{
  "n_layer": 15,
  "d_model": 256,
  "n_head": 8,
  "n_kv_head": 8,
  "head_dim": 32,
  "d_mlp": 768,
  "vocab_size": 1024,
  "activation": "squared_relu",
  "norm": "rmsnorm",
  "norm_place": "pre",
  "norm_eps": 1e-05,
  "positions": "learned",
  "qk_norm": true,
  "attn_scale": 0.342,
  "bias": "none",
  "tie_embeddings": true,
  "parallel_block": true,
  "extras": ["some layers without attention", "local attention windows", "normalized values", "learned residual scales", "capped logits"],
  "init": "uniform",
  "init_std_qkv": 0.0312,
  "init_std_o": 0.00569,
  "init_std_up": 0.0312,
  "init_std_down": 0.00328,
  "optimizer": "muon",
  "lr": 0.0169,
  "lr_mult_o": 1.54,
  "lr_mult_down": 2.0,
  "beta1": 0.9,
  "lr_head": 0.0171,
  "grad_clip": 1.0,
  "warmup_steps": 70,
  "schedule": "wsd",
  "decay_fraction": 0.604,
  "decay_shape": "linear",
  "final_lr_fraction": 0.05,
  "batch_tokens": [32768, 65536],
  "seq_len": 1024,
  "doc_mask": true,
  "train_tokens": 572300000,
  "steps": 11851,
  "dataset": "wikipedia_en"
}
Each number is 128 + 24 x the weight over its row's rms, rounded and kept within 0 to 255. Layers, rows and columns count from 0. The size above them is the row's rms in percent of the matrix's.

# layer 5 attention query, 256x256, rms 0.26, rows 81-93, columns 128-255
size [106  94  95 107 110  97  91  89 104 102  93  99 105]
[[166 128 121 162 119  99 111 135 172 118  67 116 135 134 110 124 102 145 127 130 139 130 129 123 162  81 141  89 146 150  75  99 134 122 158 140 127 125 138 164 113 134  80 109 120 105 136 138 119 125 163 140 146 120 129 112 112 155 113 124 155 145 131  96 119 129 117 128 115 131 135 111 144  78 150 106 117 147 134 124 147 135 129 163 138 148  96 151  92 110 128 162 108  91 137 125 125 112  82 110 126 134  97 160 124 156 133 105 164 136 132 131 124 134 112 105 131 118 160 144 115 175 101 124 125 143 158  92]
 [174 126 132 133 116  80 102 135 133 135 138 160 132 172 107 130 158 111 104 132 112 115 156 105 147 150 166 109 126  99  92 128 109 128 136 108 167 113 121 110 163 113  96 143 129 174 130 129 132  98  98 115 140 131  90 128  57 111 115  88 141 134 148 124 184 104 141 148 126 146 102  96  88 146 129 150 146 114 157 105 113 149 119 107 103 131 145 150 129 130 155  99 154 129 125 128 117 128 126 132 116 112 108 139 130 114 138  97 195 142 123 150 170 143 100 131 142  98 122 119 165 126 138 111 134 140 126 157]
 [118  90  70 105 134 175 110 153 156 117 132 142 116 114 114 135 129 125 155  61 109 121 108 130 143 158 118 107 140 130 109 154 135 126 117 131 131 144 116  95 127 143 132 105 121 139 122  75 130 139 109 142 123 101 146 135 126 111 115 153 167 117 132 121 117 111 106 112 134  96 127 142 157 118 138 137 128 110 125 103 113 111 149 182 142 154 118  88 138 145 115 143 150 106 150 114 137 145 108  95 151 124 136 144 121 122 122 114 143 143 108 118 115 161 136 135 134 129 108 155 138 139 157 116 138 133  97 172]
 [103 126 123 123 139 195 128 148 133  80  98  87 141 148 128 129 149  74 158  71 135  98 129 113  80 130 102 128 142 146 148 102 161 144 123 108 104 137  95 124 158 123 121 131 135  90 145 141 125 124 121 156  70 154 122 133 151 139 130 113 140 151  97 149 103 126 129 124 132 111 149 138 119 191 106 117  88 168 154 124 144 142 125 171  95 153 163  85  95 113 130 105  98 125 103 136 146 119 140 149 115 115 139 130 103 104 110 120 190 145 145 107 146 130 124  98  95 133  72 148  68 116 138 166 161 133  88 125]
 [178 144  89 172 133 143 106 122  94 118 148 136 147 100 141 120 106 146 108 130  89 124 142 130 139 105  98 132 124 127 172 102 135 104 132 153 148 115 122 137 111 113  86 101 116  85 141 124  95 153  90 142 132 123 129 101 120 124 149  79 150 104 160  79 116  97 132  79 129 145 114 116 138  83 143 150 122 180 108  89 100  99 124 139 110 101 124 127 153 100 168 145 145 121 132 129 113 114 146 109 169 131  70  94 117 166 138 136  90 124 123 151 131 136 124 103  93 136 137 162 102 158 103  95 134 133 141 121]
 [117 119 121 121 115 130 181  74 112 151 117 165 108 123 133 140  85 105 119 152 122 102  85 138 131  96 108 132 123 154 189 162 129 160 112 137 160 132 122  86 123 135 158 127 156 113 146 134 141 125 141 126 161 100 107 105 113 121 148 145 115 113  92 160 168 148 101 208 123 149 153 137  83 104 139 151 125  83 146 120 187 106 109 102 120 140 128 126 141 155 107 110 106 145 112 110 133 132 128 148  61 148 124 128 140 126 134 118 143  96 115 122 145 134 116 151 139 142 104  82 135 136  86 157 130 138 116 164]
 [124 133  61 175 129 123 132 126 147 104 117 130 149 168 107 103 129 146 131 124 175 127 161  84 124 156 162 123  98 164 162  98 153 140 111 118 144 137 130 142 124 119 108 144 159 131 145 106 136 133 112 171 127 165 134 100 119 143 141 113  83 192 119 176 115 125 158 105  80 114 168 137 141 130 148 101 118 116 120 148  83 121 122 137  78 133  67 134 147 121 121  83  98 119 146 108 147 167 124 132 101 145 168 152 133 100 142 146 104 146  70 124 188 164 113 148 111 158 111 151 121 151 117 128 100 106 133 147]
 [141 121 119 119 151 103 100 189 126 105 166  91 134 153  81 148 123 131  79 125 109 155 135 116 142 149 114 115  84 159  97 138  98 106 136 110 129 132 127 143  90 152 187 153 140 140 155 155 132 120 176  88 145 120 103 189 124 122 111  70 157 129 126 159 107 118 113 138 158 112 142 175 161 153 114 113 153 161 150 110 138 131 112 127 107 129 143 152 129 137  59 176 129 103 145 111 127 139 133  99 133  77 114  78 106  59 107 121 132 135 123 112 127 109 107 172 138 100 120 108 121 152 167 113 142 109 136 136]
 [148 155  98 113 105 110 173 109 101 101 137 105 165  91 105 136 131  98 149 181 102 151  70 108 130 106 112 132 105 152 195  89  97 164 136 155 134 134 146 164 133 135  94  92 141 107 149 155 115 133 106 142 129  78 151  91  83 119 112  91 150 146 146 131  95  86 132 154 122 130 134 109 109  80 132 156 100 110 115  98 153 110 122 132 114 110 127 152 106 133 156 129 165 143 123 116 112 176 124 119 145 132 110 109 113 128  97 144 127 106 128 141 110 145 157 141 119 148 180 102 147 134 108 170  95 103 133 132]
 [103 136 164 124 119  92 100 114 180 142 148 142 119 168 145 113 132  99 134 180 118 120 156 127 128 120 143 136 148 133 145 129 113 122 138 125 136 175 143 165 174 103 162 159 162 124 142 127 132 124 128 124 141 131 125 120 127 133 131 120  87  98 117 105  97 150 123 172 122 159 152 113 123 142 115  59 102 142 125 116 135 153 116 152 190 126 121 149 108 107 152 146 118 137 118 119 132 145  95 113 161 134 126 156 126 135 134 131 180 174 116 167 149 149 133 151 136 149 106 136 125 145 150 170 163  99  79 115]
 [ 82 151  63 101  92 105 104 102 108 138 142  73 117 112 122 107 107  96 137 123 135 156 138 134 106 137 142 107 107 167 139  64 137 126 111 129 131  79 130 112  93  82 149 185 174 148 126 144 154 148 139 117 138 124 158 112 114 159 156 142 122 143 128 124  53 127 129 126 124 103 122 161 131  68 101 130  82 123  93 146 115 110  87 113  95 136 118 157  99 145 120 144 117 164  93 145 127 127  57 105 125 106 127 111 101 105 158 114 113 122 137 115  94 135 128 133 117  93 141  84 154 152 132 109  97 120 144 142]
 [146 113 134 142 109 133  99 119 141 134 137 108 172 112 135 129 139 145 144 170 114 140 123 139 123 164 125 101 110 148 127 186 115 101  99 109 108  95 101 155 124 144 149 141 149 155 112 141 164 145  59  75 160 125 102 150 137 135 124  88 110 162 135 152 109 120 127 118 133 145 122 115 122 142  93 128 106 143 134 134 132 159 154 108 106 141 102 123 102  91 138 112 130 131 113 143 121  82 117 134 132 137  81 114 167 158 171 128 151 147 126 108 105 145 137 156 133 149 116 141 113 135 149 116 120 151 144 105]
 [ 96 148 150 114 101 142 141 135 140 172 119 155 151 129 154 118 114 127 123 123 144  88  97 129 122 131  73 130 146  82 116  69 147 156 128 169 128  92 123  44 106  89  50 142 100  79 128 115 124 116 115 165 106 175 134  94 146 144 136 170 144 141 110 105 109 136 130  91 107 136 123 117 121 130 105 125 107 116 156 161 113 142 171 116 168 132 106 110 141 146  93 109 142 108 135 133 125 125 153 127 108 124 121 159 112 101 108 131 118 151 144 105 145 122 112  84 129 129 115 133 105 156 148 121 121 123  92  84]]
# layer 5 attention key, 256x256, rms 0.256, rows 81-92, columns 128-255
size [106  86 100 101 103  97  90  98  97  99  96 100]
[[141 133 126 162  97 108 103 106 161 125 119 129  94 113 121 121 145 142  91  98 139 113 111 120 153 134 155  62 148 122 137  87 135 104 137 114 143 109 143 103 131 137 145 129 119 121 130 138 110  95 124 145 116 147 111 142 102 152 151 102 182 156  82  82 131 118 133 120 131 170 166 124 149 110 116 114 160 118  79 136 154 135 120 110 127 147 111 129 130  86 132 133 120 136 139  96 115 112 139 128 136 140  92 123 133  56 139 147 106 135 135 157 129 156 130 130  95 128 129  91 115 183 127 130 114 100 154 138]
 [140 167 131 135 124 133 108 126 157  93  78 136 130 161 112 122 121 153  99  77  88 113 154 137 144 150 174  96 122 126 124 115 108 121 124 132 139 119 114 127 112 128 133 142 119 132 159 133 121 110 164 138 112 145 131 167  92 135 111 116 104 162 127 171 155 129 112 146 145 116  99 120 120 119 114 129 138 171 168 157 115 183 118 133 151 144 141 189 113 133 107 128 138 122 167 111 126 144 143 121  90 128 152 111 144  99 133  90 141 148 135 141 123 158 109 122 144  88  95 149 159 136 182  96 174 126 101 109]
 [ 98 123 107  98 103 158 175 143 145  84 116 102 121 116 134 153 107  85 118 124 127 175  94 139 152 124 104 114 134 151 113 111  93 128 122 153 131 111 148  76 130 154 143  68 134 103 130 170 145 166 169  98 151 136 155 112 112 138 109 147 124 144  90 122 162 141  91 102 141 113 105 177 145 125 132 148  96 130 123 129 134 130 145 163 148 146 103 124 127 123 134 155 130 104 166  82 133 133 146 103 164 129 177 141 112 136  99  68 125 122 133 110 107 150 149 148 128 113 127 133 178 104 166  92  98 143  87 103]
 [112  93 116 106 116 157 130 156 122  93  91 132 129  95 119 145 126  74 132  89 114 122 150 135 118  99 166 132 114 120 117 123 132 133 141 112  91 135  81 116 146 154 181 151 142 109 116 139 126 129 130 117  97 149 138 131 129 168  98 124 102 121 116 134 134 175 141 142 127  92 128 141  92 178 156 122  88 151 143 122 132 133  97 172 165 126 140 131 117 102 126 118 110 133  83 116 139 157 121 162 120 117 106 126  78 109 108  96 151 168 125 110 177 131 113  97 101 121  84 133  92  94 134 135 130  93 114 114]
 [154 150 111 167 145 102 127 129 117 128 149 152 146 144 120 115 106 108 156 195 102 120 158 100 128 125  64 134 149 126 160 129  97 108 175 147 130 127 159 116 102 111  82 116  69 115 148 130 127 115 128 123 184 107 112 138 110 121 126 148 139 122 110 101 145  95 153 117 112 160 131 134 107 101 147 147 132 182 140 142 121  96 137  82  92 129  95 169 155 119 118  67 138  79 143 142 149 144 165 142 150 125 121 116 122 104 140 142  75 120 160 137 128 151 120 132 115 144 129 108 114 185 114 118 124 152 134 116]
 [108  96 121 146  91 124 112  65 135 133 108 115 132 111 108 134 144 128 109 126  97 127 141 114  77 139 133 123 111 181 199 113 164 153 122 118 109 134 118 114 127 161 132 156 169 127 154 140 108 120 155 121 173  91  84 144 150 116 118 118 162 128  98 121 133 132 122 155 139 131 139 122  77 109  93 129 111 105 136 107 141 114 163 125 118 112 110 159 168 145 155 111 109 100 119 113 142 134 129 110 118 162 114 134 178 118 151 134 108 108 105  91 125 142 163 126 121 130 124  51 110 111 149 139 132 121  74  99]
 [147  86 118 132 121 125  83 110 160 156 163 120 133 138 121 130 113 152 140 134 147 130 125 118 138 150 160 154 133 149 110 126 135 162 119  80 148 154 148 125 116 120 131 122 137 125 107 106 117 120 128 143 161 135 114 161 133 146 118 122 129 111  84 203 115 124 105 132  95 118 107 141 127 114 163 168 129 132  97 136 100 102 173 118 130 120  93 125 157 120 139 116 137 120 135 148 136 146 105 130 118 136 167 127 140 125 124 150 143 127 137 111 150 129 143 123 118 123 150  98 125 139  76 121  94 135 112 132]
 [114 147 103 109 168 132 121 128  92 108 125 134 108 132 112 140 146 133  41 105 125 148 176 152 155 100 135  65 106 126  92 106 119 117  89  84 130 120 109 165 117 139 159 131 170 110 140 141 152 170  97 147 140 110 134 144 108 143 153 118 186 137 123 143 111  75 139 106 137 138 140 133 137 158 130 134 132 118 143  49 145 118 136 155 114 131 153 125 137 121 101 173 120 137 113 120 133 110 124 125 156 108  90 107 102 154 129 115 140  91 121 133 149 152 103 138 131 152 117 163 126 121 103 141 120 132  97 144]
 [138 127  89 117 113  91  87  95 119 143 135 180 142 122  89  99  90 135 184 116 123 138 116 132 106  98  97 131  92 153 127 132  90 125 119 138 106 139 152 169  86 141 156  97 144 147 153 134 144 120 107 123 146 120 156 123  94 151 100 144 156 129 146  82 109 136 135 112 124 137  85  84  50  82 167 128 102 133 106 151 146 113 142 108 108 127 110 152 134 117 141 137 165 144 127 155 137 126 108 131 155  96 106 103 167 101 158 180 159 106 140 133 108 173 144 147 153 126 135 104 148  83 139 146  69 130 137  76]
 [142 122 127 134 111  77 147  82 177 156 160 143 112 176 115 136 146 125 148 151 119 128 143 103 135 109 143 101 120 111 153 118  89  72 149 119 129 167 152 120 116 103 159 131 154 115 155 121 141 150 114 145 144 102 142 154 116 140  78 148 128  89 103 144 122 133 114 150 133 159 125  83 146 142 111  95 100 157 129 107 144 146 155 132 158 139 123 114  97  83 139 127  96 129 122 144  62 146 127 142  94 160 161 135 121 105 129 127 143 159 130 122 136  86 148 103 101 169 109 110 205  92 141 123 147 154 154 109]
 [ 53 155  71 122 127  82 118  90 132  87  88  91 162 114 126 117 175 133 114  90 129 135 113 154 125 129 176 112  97 135 104 106 109 144 148 132 112 123 126 125 122 112 151 134 155 153 126 173 149 167  92 134 109 156 111 150 119 145 165 153 149 118 117 121 115 155 131  86 145 135 125 154 109 141 123 147 108 149  82 174 104 155  88 134  85 138 118 134  82  93 132 147 111 145 153 147 138 101 108 151 148  87 111  91 102 114 126 113 142 129 137 143  89 160 118 143 133 142 182 109 167 157 135  98 109 114 121 101]
 [140 149 146 123 104 163 107 114 121  94 121 103 130 142 156 136 138 126 171 150  96 130 100 109 137 116 129 130 129 123 128 138 157  95  94 126 110 136  91 167 131 158 123 139 116 158 126 116 121 126 123 125 135 108 103 120 118 139  97 143 150 186 114 191 100 129 117 114 131 131 110  78 165 155  98 153 139 173 130 135  76 133 163  90 111 157  71 157 116  84 117 131 133 148 111 123 114 142 143 129 121 158 114 118 185 134 113 173 123 117 135 148  83 140 116 134 152 157 163  99 129 116 129 110 124 148 142 123]]